Part of a small language model's weights: local attention windows, short convolutions.
Each number is 128 + 24 x the weight over its row's rms, rounded and kept within 0 to 255. Layers, rows and columns count from 0. Numbers have three digits each. The size before them is the row's rms in percent of the matrix's.

# layer 7 MLP up, 2304x768, rms 0.0383, rows 1675-1819, columns 96-191
100:139185150143083141152151129132134152120098122113118129132130142100106126130145160136111098125162063120135108079124138141154125099146122133101139102132138171152125097126148110127153140111127118060123095139093139173152152158094150116129126147130153141150140141106165123135170100101158084152
104:109092105106148186128132101101099125109092105134127146112082122132148125111118115169114113122146121146110126123175107154154181167119126127112161125140135132113121070123176201118099133121108162096114123169102139159102144082118083136115167136150131112145123104138137078145139143148140135132
102:123104141133115101091143162162078158136122141178169140144128131122093178058138127157126158085085125121128118109160112142121133093139106144133116135174178136106101121132158133122094128146107170174129138138141127139134161131133119162068156182095090123110116133130151143152159140150094131138
096:123091129173126119146123117107109120109123138157099165155115170146085146155138080122132121143150129144106157112134151128127119160104133105116089125162095151138151156136111148128156109146124100127126125152107124140116164133140133121117147145089102111170131122122130150167141108091119090130
094:129112147162153108117161113120130152104136113162140136145124095157154124094145097113133125092145113162079125083149113121142150083127168101128151125125159133114152125113142150184106125132105137109110145183140149140118107144102104108124164135131133127120113101131170094126127098159107146126
102:158146108106141102091172152085159132117108114143174119158126139163149102137093149140131106159171112119134129149148126148113155159124108102126118134132087097120108130126122149142119125125123157116145156159154130211152150133139135121159121136146093124145082124143141136157128154169148144139
101:118138132137130137087132166165085110141144094173123131111101135142122134106091139108137106138153096070131139123134106127123186141155127152130117120114121136131130115138115120134129119078120163138139146141157138148145134114156097126126107100114129122133130105142122140103166113109153137080
099:103140119143100153177141120143082165167102160133131141165147184098126148115129119109145157133125152118091078116112115135149079106092103166110123128130183094104115114147134138093118091121135135101165128152141152136120171161165147113166149152105147143110116160141120145117135156136096146160
110:119157104145131153128138148162159122126148133177111139114162136116166083095110059168095128113158122097123128114114119099126110116162129114156127134118123095154166138154126137106106148166141114108170144139129144143117135119121121121112150170133107141140083149094132116154174140103073118121
097:127105127130132178136110134156150115092134148114190115114171106131125107141150134136124130126147101153113123133129145144155138127116098151093182137142100153165098177133132114136120143112157141129076118099116118107112129136122141108151140142142044162103095119142149157106130142125123138119
104:144168122170121108157158106101125144121134127103114152096156083127147147131077117140079094096103096088123119109146082142122129109117118136176120116164149145138120127127125139120135135169171165117092145131090142145128147127140147145165139133114132137129087123125119098170115099071132164116
104:121107152110103115139122182146144132121154163146146139144113143106144100140173139086131115137112135098133130143132101123114131113121107103073135127131126074143113101106102110128094131108130103133108170113093128138120110129150137128097136131161127160155142206143133112176163146157083128114
103:159158153123140141146131134161106098147132125114122152111130124126148150118156166114129137128096137132123099110113110096125159118112139106123127085150121144133136088119120127114150102096115118179137141113122165139154107113149092153109122159153091141127079114101155115119111182137142108193
100:097136123154110130162136081142126146084120135128174106115074123116156169148118131091146102123115160124123156168127125188168117126146128141105171147137111131135125129102116157091147108134104139093125122143124157104133141128134168076166139142170126129095100136136106129099116115162152159128
095:146137133146159126126178180147127163110122125114107168114152105119136125133091145139115116128130145137173127129126069116186122137169110181110128161111152146173102103111135140143124106112136114145116114166127130121087171126149121113122083155076136119109110120124113141145093120101101144148
106:126098125109115158140176101122139120137086065133121135097150114138126097070103090124140125114103124128098120140158105144144143155144098164146158128142132139126173133131124162134149146158168119104139123130129135133107094142161122149110175146126120110135116124081096136123113138141163112131
106:103166132168117173111116126108115118112118154096146151149080145142147123126133122123089147130128131140127145126139140111110140134122128156111100127172123155204164136108154132197112141143117102098118133080155091134129111073128139136147145125079132142111104119122130129129077161127105108118
097:175101132113134128147094105113127145143131116141152130144133089138128109087138126114111183126093168123119105136132105150148140096115118133127160112117176124064116077136135141135156114134133169140163127104107128099071112025095105128110166114104074162088097101132106141149103135114138123157
107:108125155111134168134120149138159164120127112108121106146157156134159125141122114121090131125134092100120109110148083118131126141112144130144114142122135140144100098130133159092126098129176152117115141123135162148112072144146125169111137172116090134084109127120170099124146140162153135141
098:099114109121128092134135123153087130133093125101111137109145113158100105112154152141130089139063096095125181123206105145158154129117155106116168121134128133133134115105154162168132134162143137123143087153138126109140125080112151146139100105161131132146126137146125132111129132100166098107
106:134123140149143121153129162128148139125152154110124122102110150142130093136077152091112110144142136137107131140145156097136123099144159162135135152163151146105158121140129113107088127154157158105112121151175120158160135138138104145169154164128131170088148123135197135129150165105142105191
098:122117139113118117096177124141098167100137120080164136163111127134119066178147116141143118089159129133139122162156139144098116122114107094154141108151140194146117063081123120151116149119128121143127112146154150121162118097112165143105125138080152132100168144117157165116144138140109124120
097:099101087150119181130138142146134181157157115108118153117160135158132134157122135169127112101112121143141141116140133120119161116129131105120148115146139092097118152150134130150135108143113144141141142143081105125176154090163128145111099132124141122080078124120167096140094114143134126120
091:143115120149142094124114091111107124112089180136081088121129136103108146123156102122065131129138089125126114133139114145139095124103153120125159154155144132096147122126170141145116078153141086128118121131149105119141134152164151149125131107162132162155122098135134107116120099093144172105
094:093147109172114125173176142177100161156144145120153132176095115161130176098138104100103114132122135108112140122146137108103135120134100113142101134161118124117131129145139114149112159153126160115147156123132148132128089115154125128149134129152118160119134127144105142100111157181176167094
099:147169122128143097123143160104158164108109127105149160104102169155140139058135131098143126158117154109076172133144133131121142128130133131147148149103120121097129074101109152157132139102129127112073154112147159143115134099145169168164088157111102133105151109109132101149099102144127100172
104:167158172147148131160102150170082149106122100169120150100125143139111136153112103144119105129163152143158090114136176119074118098106110112163136096147103148111135094104145099147093092098157147098132125135146116149153128129149092119137116136111139115119102122161092081147144113116182127091
103:151148148162153109117112128123123120126141117124186168113100131107108114114107145114103121113099127171111147130105117177135114154142115102121133138133115150109136109117113122116161142142153129135114125132107116099124119085139117146101126099172138131130089125154173103168126121135133151127
086:098127174183121119146103153143096126109121154131131155118133122112096134117134153136122129087133160146107134132129118194144153110161134113113074114165128155129103121104120117141139088146153166137138132095140115163105125121167130123162115130145131080109149130130119102131122169106160106140
104:152131154162144106058118125130142123142112124113122145114157101109109137107098127108108169110121126127138095182113101132163128090094122170120122101176149105113128145149102170113103141103138100097098113108107155119101124095144103109097132131144109098118141109107145116173139134142139138082
097:136123128101134137141125116108127144111065126103143170149126108140114117119134094171104077118084134112115105159132136168113112125125165128111091135094114153140155101110145137154148132126111169112113149168163117110125132126169113121154158152128113152105106101156088146117154114094132096159
102:168138084137118124127075162103127147119080109122149107131112117144098149132125121095124120088123106074105102153147074138126145107142143115134100139146131124139131085142115134116167121115114108104140091153134115105122111113169102122111081130139115116102093168135165122170157103117156129125
097:118117080137162090159153119177109162072109105124147120110098129115105111104121101148139100107127115141138123128106125165147170154094134132122149142152112135125110127116127136163136119064159138046153130141107143139139139111077120116114176119095139148096109139145133120112120088140111145159
106:114169158129141165152116174129149115084090115131118120130151163153150126157138091151138156160118144107142145100160109138107155109099128136115123109098133136125160107135143173134077103164127093102160139148136119125099118107106119124116180152153120126105119105116113115120141111141130140166
098:104157145131124115101166147156156172130121154152144128140175159100135104148161102121120135157163091116113119142137103176132146137159139150109149119201079141121113131139139116139119131151165116146128163164140115131105133134155160197115098120131108113176146118095113098136134153115161173109
098:187135093136116126117131126144131122189128128127128138158123158142136141114121107162085085108120141135153113108112104132123121101127154093141121128106144105105138121180151132188111099125143128142100132096136092177080170115162109070125137070146087121118091153121116121112096119110109087154
101:115144123143113109117117114141096151126142155130136143112146109134140151139157158169111092116120108117141144138093083153129122118139120136097143166134138127146138129117143160143114156173108114141121138155123128139112067082130115157129089107150105134110084118122100167172146143098153112140
100:130136125148142116089108136165138127096148162140119140108107148107082155117127104158154095133118175151095088137104113142138110178084139134110100128124131127106135112121113126157090155151097137111100150118113133099185194113115099143129088168152150129139116117116144123160104180121105144149
095:168184118113124127131121225150126149123098114091116091126100156114139106158090128138153084093142148127110110122160110131111113142158103113115176122100143103137130146129120150101163091126153170138170122148099131149149127140112079151159128144105097105149144173124147143152165108079142120135
093:111153149121175113139158107099153143133123143134145156175094091093128141096156137078095099126127171109161119105115121140157134170092115168105140175163115154119155120109139130091103156127127131083106117132153109137141088154139134109156128181096130126133119153129130155060163118113122152132
098:131137091123098138156097137117129108144151171087119114184130114125118130101164127087121093108137152130117146135124121103150161162144126169078118175134145109147116145135167130181107102113110146163066132154193123107121085071128152096142117124098133117144129119156110121112115102132109137136
102:166132127151119124156128109144169147110147163128140165095145115113121123132150098114130150137147127084128125110109137130127120122120101107111136117127108153147115111130116175102117111129146151111145095144133138163146128111151139100130154119109095163153133137103121117135151141095153122092
103:109151170141142111130102131097097141078138138152177148133173103157124119099159145155127102133147168149104160089143101146116146157117129119093112162172078129115161114117147162100107095132116122127108131138135132110161114123144114122139116128110101117170117153104128133139092136149167113184
089:103125202140105151135120130162132131123158147123144171076125138146123132143114079133126131130116087163122099117126136144112154144154158136116138113075112094156130133129106116128165132129152108092096140152152100117142160124140129130148157145130142124114151126149141092097159154098163138157
100:160112123145104125154148150132112135132125108149146164121114124079125111139130104135103128179125134140148124155125108168124124144112130148116121130208129135107149138081139180179160108162095151102148113081119129125105128162112142146093129142081122121138159128086114135150145161080129124151
091:119162140131136149119198199109084127102092119124098126143121140152142130147149150115128108115154141144130106121110114117104096128142116100173162107107115119179124122086149133175136125087110154112150116131149135156137153086139108126143114122080156144087142164148134119149132127117149132124
105:159149096138120156100109131150124101129132128147147143107138162119096126115146127122078134121084147157131118111116111110156108175133117124137139172160111139141087114154184123158085120124100138158155086137082134119172127139111177142119114115127088138107131157092110121120121142160110124106
101:123128108099114158150127132147125147108121128153157159121146149147171096086119115141130112118088131119129106125107099124162094090138120109157098101142117125160169154127137145179163146104130115133061122120110095140154150077086124153104187157145125118115049113132119152148122111161134117123
103:144141133124092135126116163127119176121120094130123131113122117182153095148106121122169139106148127146158125093148127166128126117147131126137143121146150138131096089130169143138123101188142105125143095155150144126105076159156133151116122103114081125102128119127116145140157131159152129185
100:181126118157130100167159141146084125114148122150109109151141168141152159148158115131137132140110117128118142096119143143107177145139105123114097145179114121117076165137129090159122156157136113112096108100163131118125084125139150156086111165104127130096108174172084127121134118102106116132
099:117116111190132123150149151112095133129086112134122151165091180132119133112094124182140126138136119075145149126143113092129141119151148157126196137113124085107109108149127123160126143145162090122119117130100112119114130120134127123158129160107122088103082154145089150136133122099136166157
100:123136132143136127090088129115169109157128127138118134134103177150087105113157131088087149106146121132059067115121121129153125118159125104090092149129168141162070100132161213157159159094143094115175100145167135156163116110137155103136126187134137108109119098135121099090124137154107159084
098:129101136103097154127126163154124151115117116110160133152105077099125141108141142151090106151127109117130104066115124157109154097122114098147103105109158129119130141116161150149133121147108139139177132129147155164132114137137132130122158112159139153128106162145129150129144134169129156136
101:145117125096110135146122159137060112139146106138125167126124141125095138069133075172113122115123098145129109103110143157094163164133107178100106118138106131126152120164160118127106137133101079123143125111141116147107109103113141146096101149146111127123113116140150179085088134120083123145
099:167111149134083117112106139108109110092137146114127164138088136145106113158116114099114114146115112085086128076105102115152172143134109118155105152120109152098173116152141129116131107134133128121158123131126129151165133123148093103100104105152120132083166136109132135114098153131138142112
098:116084137114120082089125120172133097069079132115140167119123131094133152130135123150135129121122105099105107100156144145114121109114148080130114123142119134106094143124123121103163110085140134087136143123112096096106092152150093125136081134085129120087141099151123145122184088100122110127
092:162124122153113113123111173084131139114072099123122118133129158118129125136122110088132114097109144103117139106151125126141121121151128117144131101080149075133129106129171124151096135119087162139083180140154146167110114124140108116078079094106115155091115103105122119121130114134127110153
101:103121109157136140128163125153130134136138173137111109103123147151127111116114119116179131123110116145141138095113087128147141173097114127127132114141122147125089104129126151127162137117150157151152154180132111109126150145179131077077136148114107151113097144065110116125133151119120140122
098:119164080124117155111143129138085112125107170153125163111125120124141119107106122108091106116149128129076169131128089121113112131121120106182095079174118139129157121166103159116110156091137153128181145148130146165122117093084149134159117126131123143140189149150192134136148152093127137137
097:148109137151112096114124151168099094160120129136168155114114135112115097133123117137109147099173149066166159120150167170116140115169148140115117141131127142129157110081100098151129124132119146141109145111099156111137088121128126113150116124153141131107104137087107124109162132130086181117
099:123098107172131136109126170126126086118121142116183143132122111151153136127131126131133090122066169131116123105132131125131119144125122174130176123117150147136097176116145121155139145082165148139155119138195143115153154129112123127130139132165119103125115125118104103124096110101112167114
105:180092135194107138167130163173150124075169174147109099118179126162091131121054103106112084134156120144115067144137136187153148125113112126115112142123116128143125113122126142122138148136125126116151097132099105141131124105111158144144122143140060101152135108120133121137103126098157128139
098:119156123128149114112142127140155073144096130119136106117113100151158082103149099171173070081101099106150139163158112103136149093133141155164142112132113161129135083122145145136096146123108128087112143125156145125130148145150181108097116121097118166098106125143105095105111134174125089144
108:124162100112153147119110103095175117129111155135154121101102105165092153095163133146138143085153128114112141145159141113155128106118114163148187059134129139104118139138118142123138117133158119102080155156146151174131094100109102114120132108156085145076137109069095085141129120099089119108
099:125154103142132153137109111148130141133127132176095183136111110084142137103133094148094096140120099153155118135129127109127127130108078165128152152122150088138090102132149128118112134153131130074094151109121144128131115101175161153131115158147092117141140148126072193145158141147136112144
096:110209144110143108087141142127154143129112087061096145170155124170181149132146127175102094144069126165139178153109112156142150103061153130130107124104129151121143135157118147143069139146108192163154097127119100133096126153141107132078128172118142123153101140099110158128167119089145110094
101:120171139109127183126132132149112151081105154109154134158142154113155140106090112133110130137137156131146129105119100106140137093076159186151123137157108112119141132148143152120115109136142163087109122081150143116103123122128111109111108128133132117123141090113166148146117136140169128135
097:142080122130098159131119103149113096114141148084133111147150139171136096143122125112130125095080141108083139140146126105076179112099121076117106153142090139167098155132108095149137153105155156114143137104086130135116117126150102167116159148114093108093105161111104141108100130142158153107
097:155167120118145121108149140137127140122110110109157139158061166137171095124094080154149081107088096143137103100152123156115146110088098151158141150136133108115094088157123115127132182157137106114117119126147141148108142111141136118109120118148130144143128100124129119097149157128150145152
104:121121099123117124095122136131119138079151156138105147164157140125146146117099120161093122135092087092129148088088095157087142142118126133136171135165085107098133141142143136158115131151154129101116094119142128163099084099130073126119089148125143182129069101106092102105086148149147119126
106:120083117156109188142155148122071122104111087143139148132098128180081107154096126147095124168141087145126124140118115133108117101126162176102127101124139140142147118102117147141135185107146163125131137132128135114125082097156164130157151142139094136129084145118108120100147124117129177152
105:142169148151114149109158144141132107145129140089122127112189133124116135123116112172119149118140131119124147111141122139152136111082121108125147141125121169106130121117150151141098149160096136134143148107169096135171109151137123136109155115145116139118153155148142176097150123137123153189
102:150112111157148113132114141151142158122124088155186133174130111084133084107145137104156124112135110132115128117133115129150183092139119122110099108148135118106092112103136142120072153121151148111091145135142163101135102087131121132181163178139122125157154102152136149153143080132117133125
099:154141107153089116118145122106134157066124116118142087129102084183086171171150124075134147132125114108106153141087137163143140148082142145157162124166181112112111105126167113130136116146186148104135083113103129099153134154125093134094141109155084147116149137143096121147119144126118125144
098:125153073119119090146136171154136160149151128124095169166123139095142139091137139151123161092148073149144105130158125105164153117118154127115134111113129122134168141102127154107126127150140156098101149170182086139128144078143135150129161173121128150130137140111121136126181165115141121193
098:085133138123106139139152164114123121139191124125157131164165126163130124128096140140167096096124119102103142163184146121151129086061153115122130106129144136148127119124147092166127113105125089113103107134108125140101132090094139086119108147114118102099143136078133132139119107144158159114
100:159144109134118116135128162172099123091108151137170086165174125114149119099161091146129125140128092137130134107135146098105129155088091154117129154145135142082110121126122156107126146144104107141093150122108149095127154078146165159137143131113110148122088158161118102159125159074122155119
102:133124131128106134126112152110101096133141086097166131128111161171120075140129130136131137143149138143090146110149125097143110139130169145139128092109102120161157139088131159128143138128167141096113144154113079131169108165169160098120206088134103112121124115141130156085116141181149127168
107:110196150133154137171164176128107105141098169105117113114137148119106108129101098123074139121101083111113149141098099131159117070153129167130141149125127125158159104139120156110158107124139115092103109159125161122147119085132102147158157093154115113115149150157122170110112091091123114160
095:163154112117162161102131136107122106107148115160141092122153097168124134135101096125104123104100142123131136123109098147095152096096073136120175134109118123113118116104139120163087135132111118112130167167148075140139137149155149116145129144166147112103089143111116133165114126176157125113
093:131148091154116114164107118098149130122147130137155084177175138114050162090107121133132139135109121103118091127114115182157124097154114150084101119133157133139116149103164124120072145126140117113113127165109170094137137134137162143145101130147110169125138133141095136120154138142128158169
103:107107126141102124145140144164122146110165134157157105102158163127132122138119098110110123144135143147111131102100119111145120092150182102148118155149139073127129156074159124152157092150158119137128093108127157110145131111160149132128069104122109131070079104146128116139146153083164109101
099:123096116145112118127095133138124089114133130154105128121149111132100163095114081157128182079132150128158147134139114127160156093149142143138153114133159103141116166133135116103145117114101113121114134101121142115124085076133122172142156088135134181077097117158126106088120143118152125163
093:105125123165121145146106149116111150113130116109120083114140172119153131146132132149121105107059139151121104086160096092158120161132150174119122124131171130141123109108155118119168149129110133138134114113125144140186137115159105166137125133115077127131145144125098107154092115138167115129
098:116133135142108118109126127138145142118111095132161154124151139114143137173094102145073122178094083144133120116113140152111110085090157125167146099123146158127135163123144128097133068132137109115120136106121150169151114126147108146126127174098140145100168098145152114106170139112145121077
098:130105156123086130128151150121111109148130136172140139121149137151114092130110103203156084080150116113119097090133109157139116126154118135095171156138156105135125109125147133132101122104148130119128136177129145137151118118138129066111124107125101091158114129078096128095104141106127155125
106:117142110099104125111142171149142075122134183160172125135142069111093101147124119130139082119118098111121146152161142097092158120097134168118150163090152129138145150109158137144141128114123155108082131117146124125136100110135171146133139124088144128101127143126137157131126143125147132144
100:098106142132113140131086091132084134123106147104130137113164072150127092097162108121140120113121160114116111125159145142137140120138121104158120087154136062148098051090131139101167111118141123113079155114135147134124141065115151111143153127102132159072125151129116117165088135152111127127
109:134134156131115160103108107122087164140125091145180147105084143156154145118121102124126160117132076133164125106142145119155117122092109138162134162122120098097143168129177150092122167153085128163168129144104123135134141119123162117141111133068132127147089139149130122133108139092127129099
101:132139114104082160129131126139089109115104118113146138145081095132114117090160126121106144130118123172116147168166083125144180133113118124158146151152117136127114088103171179141147123140147108148089137160104108128160133140135143110123133162097155138137120099143102132133121126091093126141
105:143090107124145139116136105121148130123124175088125172118094153148098141113122135148141147118133138085074083084114115117122128105121147120093139131126149141102151097121125159156119181115124173091138121170123096155151121107120134118112169098103097115126096170101137152110128143124113148139
096:141139104143117169100149152091118121159108141116151091142161159123117106151163123112151134173083119121119104149125099137128084116177134114140149131125146112121113146102117112152076120075117177091134153178141149114133114117094128120115085099090141143091135132138119095116106124085128155133
105:146145153142157097094137103108158134131111112137096097151106130142149135132141087118102146146128102087099090083117093160127191117140104136144129156134121116134123100157166170093116100108107151071129135113136126082126165141149092100109116104137100096098126135118164142120114105136147105156
101:134160077138104106142173162170128130106175132185139176148133146088113145161150107148125150098083138151115116144124167133139104099115138129120127113146142099125135144121146155180088136108137128115100151100133118113165080072129119150087091130111078174117110155088137108142085092128138089076
104:106138128109141138136153132130176116110105148136139125119120104133150106123112114098129101102159096063129113176131088128114128148147155137129174083134065160153111123138115172115103188088174131118112139136140144120190145128088161096082125122138127103141126115115084146139130145131109139130
089:100125157136129138120165152101090165155131118125102155121111154142123138138140105118085102122141150149116149102095123180186132123143136138121151127167142093139120106104167141142151108154133142094184088132156156125112146175141119124125090092146117120142135130081168124174159105095172096165
102:125133134098116105131108111176120130086110125135133169151106143147141117175122091150097131130144130111141128118080115101167121119166097119136180092137087149129175145079122152106163142141145128126150139170126116188150087124095107129102144134129101127138096125122087110121082126145130152114
103:121147112126119136118106133164137101143115109145127140128135140078148145101119145130132105132102121097133095111134132128108109155165163131117184148148104139127115135097118143152099151139107108118162121135142129142130145101130151100111153107173150147106117158103101171104135114143161139158
102:140162129125108128137125121128119141117165116165143158112113143114102106126138168140084171178096132106114150169154143157119171136129139152129136132169101082145114087123129102122150106090155134118153112129128084129161113127096169134082141122115145131152093108094113168128151141124150105147
100:123148147105090122127117153124135144125120102169124157086148117152114113140108152161120155139101115073124106138137156096086139137134186149103131124119094128122160118139144113097147125133126125114106121101168093167148148161105192165086134131113109165096119084163142123172127109090126126097
110:125134131148133083176116108112101121153093121122139125187112137148108142133133120157107145141116164107135099170129116101109083115123103110125198087125124110140130110108130119126119131158152118105177124182141163129130104126129109150143111156055147149127112149107163158175124173131144158128
100:098094096094081134175092115128168097105134154146101128108118111118133141126161137102140162120119113132108140191120140131153139146142146136113125108123104099127091142148146146139121180107133155137118135140112100133120122102137146143116151114120119089109133099139109155072112132148129149114
105:120143108129109136146114166154118134102082123100148131118177136155148162166151102124126133128117130107132106135185122112172139116115156117120125124179107111167108168099117106163099124179169171070158149159172142114098148114116144098112111103093148144093081139160136091122176098144158126119
105:082130158130141146098119161129094120107137168143090101096136153088128129126148114160114134181135111169096130137114151160121147149096119142109112145125115148145146121140144100152152106135162143092110092107141117194127152136132153114077147149092129130111124156145119137142104136110125124116
091:144141112128149117119149175138139180162139154133184144146122175135154141169080130097152071116123053142139109118127159077105145097099106142102098106088135133147147130132142200122105137148156134151134158141090114096117115145113149169139134174074079129126126139127171117120112129142121146153
098:173105120132119120110125145100093179109099144101165127146134165098124134144155129124074096115136163169105087149112106159103110107112140120107163145143115084112115124144164150095105137138134138110155088145101086125168119116137124182119205138128159174129106183164095122147127136081130090131
112:136105120145113196120131105181148161110137088117115154157119121136134138120112131135082153132115140118141140107128103131155146067114124136099121124136131142124142106139132103163116099105139180101184119141110155129163147152148153111156118123141082105137114146121112099146107132109104156087
101:086145075158104123125121111116155114093112135103123125128117142127118151063158093146135101105145152123141144091125138173132187144113148134071169139163099136145121085138131114125110151096126116132093125135142115129137154106139101111106136132073117135108139139135135150106123142101152152120
103:156100158130145133116099111164094135144121174153129101118140107161188116124122115089125112159155085135153124110125101108129153157128066130174106135138121139127137104114127121124169135117137149099168146109132151146148128162143194173099131151092115148112129110137134099139105172154154136157
101:154108149109154161096153128123099127109124141136139168154145141127119124187115094140135106154094156069085116121086118135113122165170116151150117133117116109126116118166120111131160124107109126177186152129072139142111149108154154146067159127120107143132108110123117095146068146123107125143
100:168146150183117154189108116099164133098070168108136156130145117109119119146121084096139136107135123110150159158127119120139153117139117088144111100139159098139131112149147136129102156179121169104126131119126115147105127149144143122108114158107117128128118117105167145088083221077107167179
100:192156123139110124133121135104145106132129117126133133137100148117139133121145108128103137139096128135114141131144146172129147104173118144108116165207139110116132105105159137135123117159139129097100090133162152162126135101135068131152128153109107156151168130102141123107158160122163110110
094:131102122097071118121136102116145145094159100115159125137109131124129090133109137095159130118121127093068110118132136112129105079147129124188132158153147148092157098110152117144100117126164150153129105124129148140143101126134144098093111127088137129135150170110103132122112166098165130109
083:135119124099148155140117139095148128118129084183091154150164159107114122119127136105137129092149140099115130085077068114126103132164116111091188142156158134182128094159139141169119089137105127130111155097140163133127130146148170094109092141125140147166078102158088105140155158137106136141
102:117156114179099179146086160094103146086116091174128125125101154120118118091137135146116087081133108105129127134123130180154128138113123118115119166160115138139184113153140115114130156137117151100125119144133119144173115093125095119145170153129129125144093130124132174170131122132103127146
101:141120134138129145151196133142171132107118150140138123138119174152122103132126129133145121124148139137130134141149118092166145085131089112120173114088143117133154139110115125143120101102089150129137093131136147137095079137187144154129147162085112158155083143158103122163113136121155153185
103:162124138121114108130080174152148130137101106138161099129127164114108155159140113155146135150134085100116093155117105136100091177084153117125099143100178112134134120110138109113116105106128094151120151180158112171136146142149098113065119155124127142101105116105144142120133086119185142113
100:139138146179132132148095130157125093065126112101122083069087120150103098095101120088116099150130159172125153161105142134121115110119146111147190120121144137131121097121146155169177125130148142146104148125148116131119128158102105161132114119134153101148128177110133116081140101098148105137
102:113139146141107117147112094147155137120139124112125128113137152150109132109122126137126103134103100130124118125134109135141172110102163182114150130139092133137141133122141123157122169114158128085143108148143085132078136091197109138169087122147098184124133136103133115157130121132160157177
107:160165151176104158154122116113175115082132164140119098147160124131123104140126102137112107112161092126133126127148122131132092157116127128153117143135082131133101111118134134115112105172127139130116128163134162132093136139181096088139118141103084142126086143109148179105130137114107121179
097:150140130187111122138121127107120164128139160117158118102147128107164139150143116111149123142113089116115131101110146141093154108067141148135140115142147165160113130137133115112107115168123126142130123095099114121104097138089130115120121161126098128076144170172087122123107148107124097130
103:145138118142106128157191145116150166085152144074164181088147135136106112177078145129138145157094144109100135135103092137145122130130106168105147131075125112143175094110140140124097133111214121111124121131126103116108122141123085120138109175122141124104147135141115168144113145108151149120
095:115125117106070109146115136093121156112109142076156130163114155113138137119135128117153119124152114148143128130109154122120088133118129145136144135175117154131140126133129103106125154125100137086155158143146130105102125119141120138158133149149153107136140160127169135136118090140111127114
102:095139128135145163137080105111146124119117151094176135114126130190116102068120134124143142123094078107095132185143136125183084154158156088109114174141161101122113134153116154142148147118100157168152127120119165141141157130126148149120136072157098198101119183121117104139111080068143107133
104:139141162145090100162159167159127164076127141155161125111127138121164070127125135129107145137111150140139107154130117155146120145091163124114119166143117095108134113087119103172129133152106126104149106122188118131117081086145118102124137143103114105100105100109130100130149140120146183162
101:112148166145120103139168158153130157144121123151154160098100143180121103084134100110125095080105113081137152135124094147109090125138159155131149140115132131150134098094102122164106124086152122158122113170127137162136111156126140150142117129119127119100121126147119144132135118141166130187
103:108152147136121128097156133163116128149148154121156114148111115135118121128153147118092132092095134155126120153136135150105091118142123102128125100168156134157163117116141163092147117148157099134092129195097145135092120118122163139117142104096091179099158112114128087148128150169179139141
104:133155115168145131153112161122110119140099130136113110161087164108124132111101128135148170116104101144115128152136133125124116137111175147117131133106119129114102151098092117121126094173121147140095095119128088092124144135141129164119123135098088138180131090152147164103128170098138131112
096:134164161106104131111111177129124130101125094116114149149126134131175093118128138095145101095138121142096094151090136112131121088117103096140118143149167099127139097108114177159112138115137076115156137121155114111128179117153127144149147109111126133103143148153129124170167103137150123147
096:129152112171121091148188157144130145155122123097159178085129134139138163129129162147103161116137120141131147094147087124117150155136147113050148121102175100102110154111133118114105108126118171127099117103122149145153117136107097154121116158107094113145106119118119142126107119113135124118
103:129103124130138136114130153156158140110127198147116163107092179163085060165109107118122098076117133090146141139131083056134157157158140103132147128176135138138124134102156143115118148162116113143123135130106164152143159091094179117111121099121060111116130146134110171128125143141113150170
099:113135155118088129112103151159154156099131103144121128102093097117117137094119118133088138159155116141142130153077114159113133149099108108128119132135158135144083084115163143122120136165153149151154142154109151125113134110077134136136120123125121186108128093149100129110121149123154130143
101:164150122122089169165114115156128164100151174133137130095128145141142113105118077099106102135109124108111121122147109128152110113100103128122121158167113146123079131130140147116126103077165134097165150126127138139105112169107146119141139151111141096121139148094117127131140106158129171113
092:146148074133086142127135124115107120124112111155164142130183151139122151115134149109112161107115112133151129134148175125145145127120103158115127122147105088127150144163146116168085162125103137139135093103126112141147158110130106123107129141133124159151149125175129122101147160141143110163
105:134096110110104135145118103122106157130136107107177138159156148104142124104152118160109093107144153099153145172155112105146140132090099113142154112115139160150143144105172172098099109159154113100124121118110129101170105110125098088146151089138091149156124122079157138096147180144107106117
097:118123125149169132166128111158139169109096131150153153161111162105124108134127090143151116176146114117143132104119153129121184163116151149124141139120160150121114077137162109142131131130112131142134156098148089154139142109118156115106108127096105152108109115112083098147121148110139095097
101:143164151122103142116152105115110135150154105155127154142116110098139117098165119126167078126098124112095128113127105137121100128162091108144136143113164125128171103127157119115138134122130164085142118151101148142146110128103107149119163114099139151181156139098117124138109117109153134182
102:127106116133116158117123097155090123143111100131155115127088151108121098185115087122129097126131143120128127104124109112122150096126118119151168127130080118122162146128125127145113164119123124167112123119117171098138128121149125109097191135110112165144134140111145071138151110080137122148
097:118132125110051112146151147163149128183114117077124112104101100130150168124154119110128107122171163106145150162143148098104090118120150109116148124138119154107147122105138117142120173142118108107125130136191126161159140090120106135151080091119130162129133160110135152146095098114091155111
098:150052162101150120154142088147129163081088116161133166099089121112148118112148107157125125120133118060103119095130105141151113097162092126109115116144099158114157096097127187129123130122138133118152139110126111111108129124107087132112152118147090123098120108132172122091129095119115143060
102:128163137150161145134173129125090142107142162135111140165135101125162111088141131107136114124156110140155148108102112165168137091109069132140114127100150129156169117126122104117144128162144130074141136170117130128123103099127146140116131141104139119068100156129146121121111125099125155148
109:149139118106100107131159130144125113086114153105150124146118150167140143161108131139107157149159135099089139091141120137127134152096157118134113123123143137129130120100195162086088080129118135147128118161151115121151139099114108144111122101112133141132119137122159101079129174168136125096
101:137140103184116151098143098110128129085117149102152144164167096096122109115124126154091116126137115090100093133081126154127125140131147095092146131148159134125170149154117146100113116131102118140142162124138092140099116136156126144065106164162141100124117155141145172132097121145173114140
097:122144072117173119105154157109126092151119137105139137104147147133126143164125108179102146105138093098109124155121134142115157119142075182069135149130153127172139121117134137162109129131156112128116092171101126172169136105101134183078113119121129132111077108102098172150157122133152120108
110:106128126112107124172145154149150072103139103136121092091119120148150135156109125175074143099107108078103039148123099138153180128142129093155124154121111148151128106142126150144129109140104139136131107146102137174131126086129123138099181133139077155115133125103141089148127122142164148089